Each number is 500 + 25 x the weight over its row's rms, rounded and kept within 0 to 999. Layers, rows and columns count from 0. Numbers have three digits each. The size before them is the row's rms in percent of the matrix's.

# layer 14 MLP down (transposed), 1792x448, rms 0.0413, rows 1054-1149, columns 320-351
127:454519473540535463479519508490477514456492483495520519530480489476549457453507535518537518489537
102:500502517495538457499557477532548492540504466533542512497471492475490542474526541495455528458436
095:452483509503469540468488496514481504514506522487481500487496505491459479525482494505427520518454
093:500476448504494538481461507471477490516507514455517483560464526482518529495510545445480511501465
101:486476505509515502499463480509468506477523519495468532474510481472502528507511523523505498480466
095:492502484506517517514493490490488491502477512524541511538510489460507507504506497511540492478475
097:512572470480511551466503524501487521513513514470537525506555438434483426501482545507531495504529
085:477505461528491557476492495495539548510515481512500514478556513515503475497520467499451504467476
095:547502496485472522497494506504519471505502484525499455510484510511530481494491484510487489534462
092:498492471518526525505500524511528522489469513488504488505545480471500485480491531544509513532474
087:513486494482463496443500478489506498495514478505493493480487492520482469490517500469470487489499
109:493496569511533496521453496503483461500510527500494505485496518530487474491524464477489484557513
110:528503512493535508523518511493492505544490467532515500426539467518521515520497519519514511510511
105:502532551561454479505510487507534505497513506525480490470519505518535509517517510523533543549473
089:496490498504487509520531545515504499508470507500528532474495549480479505468473526501475487484479
107:517492504478484518487490462453494488492554516519462478482511506495507451504474511480503500528510
093:524495472516475474493512447534529498509494494539513479518496529538467522491503505491495517503510
094:476475481485472511460491459472492522510519509496509465455467486474516477475487528520479515503506
090:526501462538495527517464508509499509497503509517515513503443481481493494520538515519500503486494
102:508498489484552503516479476458459488496492495493516478514538470518527475468517532525490534469452
101:434464531528533512493510481498559494486484492478478514494463517575504491516497479511533554511527
098:548472487485510533511479493465495511455530517469448495521507436501475508504500472518495512493551
108:473495480499502483476527497491538479508514549499488529505521529503494503485499498480490500514463
113:512506509527485455534485499543519462524504468528524520524510505490544469530495541458526499480513
107:514521487540504524483502502529481531487474507529525504514524447507493483483492476496461492506507
097:526470490453507512548487500474492493506540493523530509464522496471447549500520486491469508505487
104:483508478483518526521468471494516474546500531462522496487489507520488484490488532497485539491476
101:481540500497527469471501472480498493479529514448477475500542487480462528455504483538483476451489
095:475481516548466463467490515487517513531481490518507494496532513497503532518506499527485467522498
100:484487526504512486492507497535496455535493510517490501470515500508498482483485487478505501495494
101:513495484537497478519479524484513528483463504460548492504535511506493498474490523509504501479499
100:491464519536523524545520472551515481508536491487515507531490497488513517470461496483489479513516
109:501490553508491503502510473513481490478513523469486459453502488507493469515502470515512499504478
098:469487513498503460514522496503503468558517521506469516491502465537549499441466535493476524489536
097:475501511529498458454506501503498507516442503493463426533556484529452478491523492500503490504495
098:534503539496514502508506518512460457500527459474500484452515495531525548486478491514495504568522
098:467493507481501529490434504526489496484456501494524486499461471517555506494461489474509488528499
096:453521517471464485516488501507487516545490502517509529528489498494516496504475530469513463503505
087:495494520475517513464466493484475485506502506462536463500547491488516467477488489512474481491485
084:495506513528466461466474465517490489500486468448493467502475482525506467509514480513487474522485
093:536466488528506510515513446530514510509511480498504557511490478458462492494491488514478536528499
103:537531490523499496479478482517554478502530482513505482453491464556492530537448478497487484487498
094:501516492477457521504529485513484496526528513535504497485470464459501483551494462481454440498472
100:480519515527506498486552474529541503513536551488462528470519506490492528516477506494503490468519
103:513532523485493523488450479518553443464504538495508498491512458465528473498517518483521471489496
106:452495545493498506479497522527503467521520452508503432495483528496498508487476481494447509479493
109:527490503499521517491480518490471521462522470528503528541480453490513490532551457499528525536472
105:541494553524464530477454479503500509468514451500525493532482483537504532488487492483464499494508
101:481468516463498530498494518502458497546525473507501488492463508456510519476539459524510527547498
097:510506506512485508514505462519506519486513508516495461469480506468478500503506530467493490437518
092:463499521469488524506512491517495521481478459464509485488499508508503481480495550499538461490523
107:456562511546498495462496478518463506487500477496505548484464511461469497514516487539545544475455
108:531504539510519485482515501494477506487509510497512503513496502535472541487472484504483459514513
095:472509468506492446514529535515470503511504520496494501518504520493485513513537484495474489481533
101:515464544496491524519521444436506508547535511507538469492462529507494522504544536472494527482527
106:541484494488544480476522528492505495509513468503469479459506440498519495480487520500504498536482
111:491488517485488549471541459524507465487533497473476527508488479479466559487504550508487505523485
102:511500493502493514480508464516477512465493514552500511470532559515482491489488470487469501511509
099:532563503497528491496521496519502486501534475489526540501518457494449515497479500486473492531522
098:496494478483475506454453519520508502551492482486462454479458494519492499480508505508497493469542
102:504547522517517477482470455520491515472528518525531494477516504518534502497520486488478492513472
093:496474507542508561510494499509509510479490496536502443532522484511454501511492494511469505494496
104:506499499531508507501564505478481483507490504503543516489477523500510503492526499499510497487491
100:480483528481527490499547461504517482515485491466492489483502470459520512480469528497474487496464
109:492499542514519526510544481535478488514512527491493525485482511510474514523513521501539495471503
107:485502471452498481495520498523459474536482540485499533478504509526506508508501501539491490495501
117:461460493489521539486525530498471502508508489506461477479504504503528474497507522476490520534470
104:457522505541542495499468494489525505478516510471574490471482483470527496482513505474491483433474
108:520524501485467483499505536508484506453478540521484490506502479466462476540507492484472510489513
077:514500495448509491478532479474458523485493486515481474467484463541529509535496523529426500530540
092:505479522472502517473562489552513525536496514558510484510472469532483517516519518476494504491516
109:475508528507446515462520474465484505499501508488502501447520506498517478543547474526472508495501
112:500467552476484469484504495472502431516485482521522527525530481502526469474507520534543478501504
084:491524507539483510498531527487463473517521482495447478485507538491514529475503478543520455580518
113:529480508521449478524492508454459521482513510504532531504495500527526492505468541523498493482545
099:551499486523503478479498498503521513530506492568495490506518523489511520471517506506501476496506
105:556519502497463478524483548548496471497513532530484513514453501448503521490490567495478545483495
095:485542510461513526489489486481474534506496479504464451509515478497458489517537498516531495519490
092:494489492473488495489487465450522456556557460515493494486506537508505525491533508467515493507496
095:506490537494512526469489445518487494481484519469492484538526523494452523480494493552502484525467
084:530473536506486465514500507504500520506498529496468453488511490522520503515485538527535477442480
102:521505472525503478468490544473495479500528551519453496498540516512533475501497558514524492470542
099:478465471506481540495526466549440491504534465486487505491541499455454531510537476495523524506495
102:476533530480498502500490530497466524528510474524542500501495532520530518504500541488488497487521
105:507543510530467446487505491534534489509495478489521482509517473519522481467495488461456501486446
092:488466472497514514461516510485485533529500482474524477528504507489508440494460490517553452532457
094:530479514524508499483491484487500540514476501512500472470469547523482526484519496518519500506544
099:474519497477475438451503469514497507514497484519452541475480502497496504484454475477497506501457
091:511503472494489458458505511541475476492517492520476552498506480490525526486468489473513489499453
103:476505487517496495519535500525487467501486501517499555515528534445500503449481508441505522509512
097:524546533482491500488477540483498514480508512509447502456503494533485514546475516506515478526472
095:554487509509490516489561506487515496486488502514477494550487493507515518497445503480514516469524
099:496519475484486484520522482546490495499517484496451503498501475535462513550500483524525455497522
109:514477514482498475524547516498434456469532498511503517483546497523538501490472509519508456484508
107:505517492545474499545514532538498497493562470515484474509503498477473500479465526516520510499503
098:497502461498492488492484484497503507534497477522482464519469467547522504493519522531516490518533
# layer 14 MLP up, 1792x448, rms 0.0577, rows 1055-1150, columns 320-351
103:493529522552469473491494546469500433496489421494498495494533489532527522496506524510489473512512
094:533498452527467496473512501476495489533460478496507527530507464467494507522476521522451458534550
094:529505541552512513519488467521519543485492485478522537463531498507510481482492548488482480491465
096:502512550558505502497526522515499513540480437462513521504481534462465489500550517466506549554514
099:529495519492529516480449513540505527511507473459513477501534489481534508478581447505522480509480
101:502493440512526492480490471522511530497498504543509498516510529468477525493520487504533480499481
086:511527515486492473464536477483489538483490506520503525504502528516507532456492515511480510520527
090:482513503482519482526525507482437498533504477506482531513500546531488509513483496483512484479486
093:466500491474512500499553498530487516526520534537482457538513537501503465504544486507505514493537
090:483533530524514528490472468501449504486486491529503474534539494507546491491491483502539512480529
104:481508450528516487477507490488511439499511549492477476489528523500530508502509483505546482497558
103:592516497524541506510481544587495522511537509496523526535521485488535481512527496505521507488543
097:488489457514480543466502505542523506513507458504494492516479501531512518491541496498452488562499
089:530572488531488517518480462521467488500457499488461500513505510538526495488464488561511514523513
104:483487461506504549508497509461509492501497482511451458502512487472524488513496514530507531505462
097:473494491517508481515561494492464524518483525503495475531473459487510523529529542483490533497498
092:501471558520559501511522474509469488482496481523515491493511524514460487519458516465507466492513
093:521561517556490513487507506468495512478518504521509505471510538496469529511450464460520548466469
097:501469477513483547476500519572477491482535511494497508530466476478467502525519486475499502534444
112:527538484478489508509451488517444468492487447493488548473499441441510480497469483497463483495484
094:487484508515479512515491513490505490482499512465506496537486503486464502524514532504519522512470
108:480525496535532516506478512541491478451525505485502498474493512499522515481550489491516496480486
115:507500551513511498447506492525518528486496536488457501468487427528518506506486497493506488472534
111:493484506514494535539474495519482516537522492431520442484551457519471518460475508499459517533476
103:495515512545510496526528471474481501486494481456490502523512488456506489531490503483533543493539
100:579543491467485525487554457501492459549539508471494504548495500513471524524503507519496560512499
102:487511513479498490531473531465473483506529470453484510496513499504528518444483500484508531515488
091:465510540511542505532459494485483512485567490451546489468549515507516491488519452540509493514494
099:536519509461471483516500471492504467536508510483484460470561479464494477477520499514446477526497
098:502532487490501528491522492499468482538490539505465475524520505473473496544509500496518524512524
116:540480524498494498528508508567487484473501479449438516463529490475466500487478510501492486493479
102:532493493504525537522533491519467510460499536506533490502510465434503494499535508507469441524509
096:517506454461526528525541522487544481479475478504489526511529549480467519501453516477522476504452
099:506502467472522496495498518469500500524484535517475498517497477456527474538506517487493477442494
095:526484500484491503515511476518486506531496492498529484511552502442502505546541496545513493525523
100:464503505513503475515550518519485490530485530528493499524530532475489478515486462440477486475517
090:513523479507465500483507486483521503470459503469527504509502499476497475516450481521463496489480
089:554498458495515489497449523482490485486486477451503505534507486440508530494548484551495516519521
082:474506494456527544511506514497491526527461505496518530511538524509492525496469494482516513503500
094:454517493458528511476518559505493484529471545499473515537519508523464548489541456472552490496452
104:518505466492491469522460492464529543476537505472451498465546512524460454506540522513490517548468
097:485526504523500488478445505499494467526496507510475473548516504497490486486511507475515539537532
097:487518534492510506524502484499513484546491470529504487551474496471476495492490502525483522502476
113:455502527563475509483513502513502529459512513524502497467485490497509470524535531481490502479501
100:495487493483484519481488520549475488495503482530554518487542482526458463464522552510469491534460
106:532514506472541524509497472502498456496527496477467505495546494491538518510554481561498463529503
109:504517472503494538522468523502480529499503509442515499483481533491500465529519534473480531488510
103:500521518555544541473482540528503475438487481483509503510537482537487506488481483462503500467462
092:475516550512527476497477482532485470468498481469449502484484455533504506478510510527534532469524
091:543504537523487487485487476479527527476487483541539513491535472498502473490545460513530539494503
103:526490502531502511511485484501502486519493458462484475459522501529502484476542492466514476507523
109:485529500559540536505524531512499500511522519487507521498535514495494501492533509513474508482506
097:481508474479475528481525480534485523529485506522479503525541515487478502553551467520460501520514
103:509525447513470543507537520543452474471473460467455507477539471442506520487484499501478492489502
104:502512448506490476497484495471517473534531500536504456470505518500508490502464497530522494485524
103:498501494518466528468499517506458522520517503491502448526540493486467508535489479512497477480496
097:562512519518532523439482527503474494520491478450527486511461529490509482492523467491480511467481
100:499522530550513481481521519513469508476478524483482494499494510468514471495500511478538507488478
092:496500502439534507522522515502505498536530526492479497457535470494524472493454521507472463523474
105:482498481488497500481466512485504434503527490511518525445475507480466468525507484523455516529495
101:537481551468495499508486518472463452498536510462444527522542441465499525469473505482482475539481
100:512517487504474544495437530515492470497535517486483457482516520531487472478487497494491484504473
096:505521495537518538514508510520492468470509479508521512480466485489506483479508468482494519496470
110:520504502529515496489496496460464484461522525485493488466512488471461506538504459489501473501511
102:530546513496479462503511478476476511466502531527477429527489484508500495458522507484539461496499
115:517507484508432506477469523485502514473519473470540530497501443494476455556462511488520503470466
099:533489493487500509480508533475474453470550516498514444486461498467498554462523491486452486480500
104:478478516534523492519507476483500532531511460504542501490502492511531513480479530478509481479476
081:520545531461549497557510479492455515530518494485502497476520536499461464485469512468528529502501
087:566489506499570489534470470484479502517520466467531496501503521531465473520528502514504481493530
112:523536510512499524516506514504516501473495504444473492512523485462548483485563486505505476510464
108:523460523484531498496478527506526530520494518518525469497456501512475488493524510512534504514533
092:488510486503489517486475451497490514524446510484472523545517504509463501520432524507475494499482
108:497495499492498484489441481509466466472540525499511484446535470522524452515499516504519511541518
097:527467488546501512508486540495524516503503469487458486550469503477522500536501470523481467508458
105:457514523486490527496518514514485530489543519476509476514471491533539513522545494487510490511510
098:525454467504473521499526506553520448499509514473547526512504443501473471515488457525484516508496
090:538527501520495496542509482530495474443514509493524499519540501480498508506529460514519527498510
092:485553504501489516494513478478474536496534462493532487478451463511538495513487504509524488502512
092:488556499519528532500532490528488534494517526496493481502528491534458464507495482459484506489499
104:510479511523510502447491512561468470518532536521527531495503429475468496524496502522479463528492
100:477509472517488492551508527481515495496541496531500497502450478513510500559483564454491480505519
099:499537494520463493533549465504450484499477459483517449543484477470467484485501477556503514523484
106:489531520513505476481461455482475496471469478503504474485526458484497522467515504499480538479517
088:532485523485515533495504483494512409508506507471489499467486508550507481496525501497506497530506
097:504536486523517508503480533511507549519550512442478518544507513513531489533510456506521475529480
097:492500525520535506514479523489526504503454485485507465508537517491501524478513491475492494533482
098:518482545480515515462486499549497494505478484482483475481559499491472506529480452502462466531512
098:492474501515500524498503459467513532519460523506493448496521518497480479496481504513504501498473
106:481541510484494494491544491538496533499475507423487482499493448505491427525500521488529545507501
095:491515479520438486481513533485485526450498515470522494491495502457467513505485515516519523498510
098:474495516514516526494500481473528492504509495532505501539500522480510496465511519500520481471501
107:472500484538475489506489465546533531527500510488520464525459461463478493452530521491449527496535
105:519522520493504515526476503481480458522553497499460487490562514502497521483497490459507522505535
092:504552489455515501504470516496498510495546570528469522455513493514493514514524495482482442537523
102:483525522501496476481482502530511499469520520499481493493512461507490459508574523527492510489484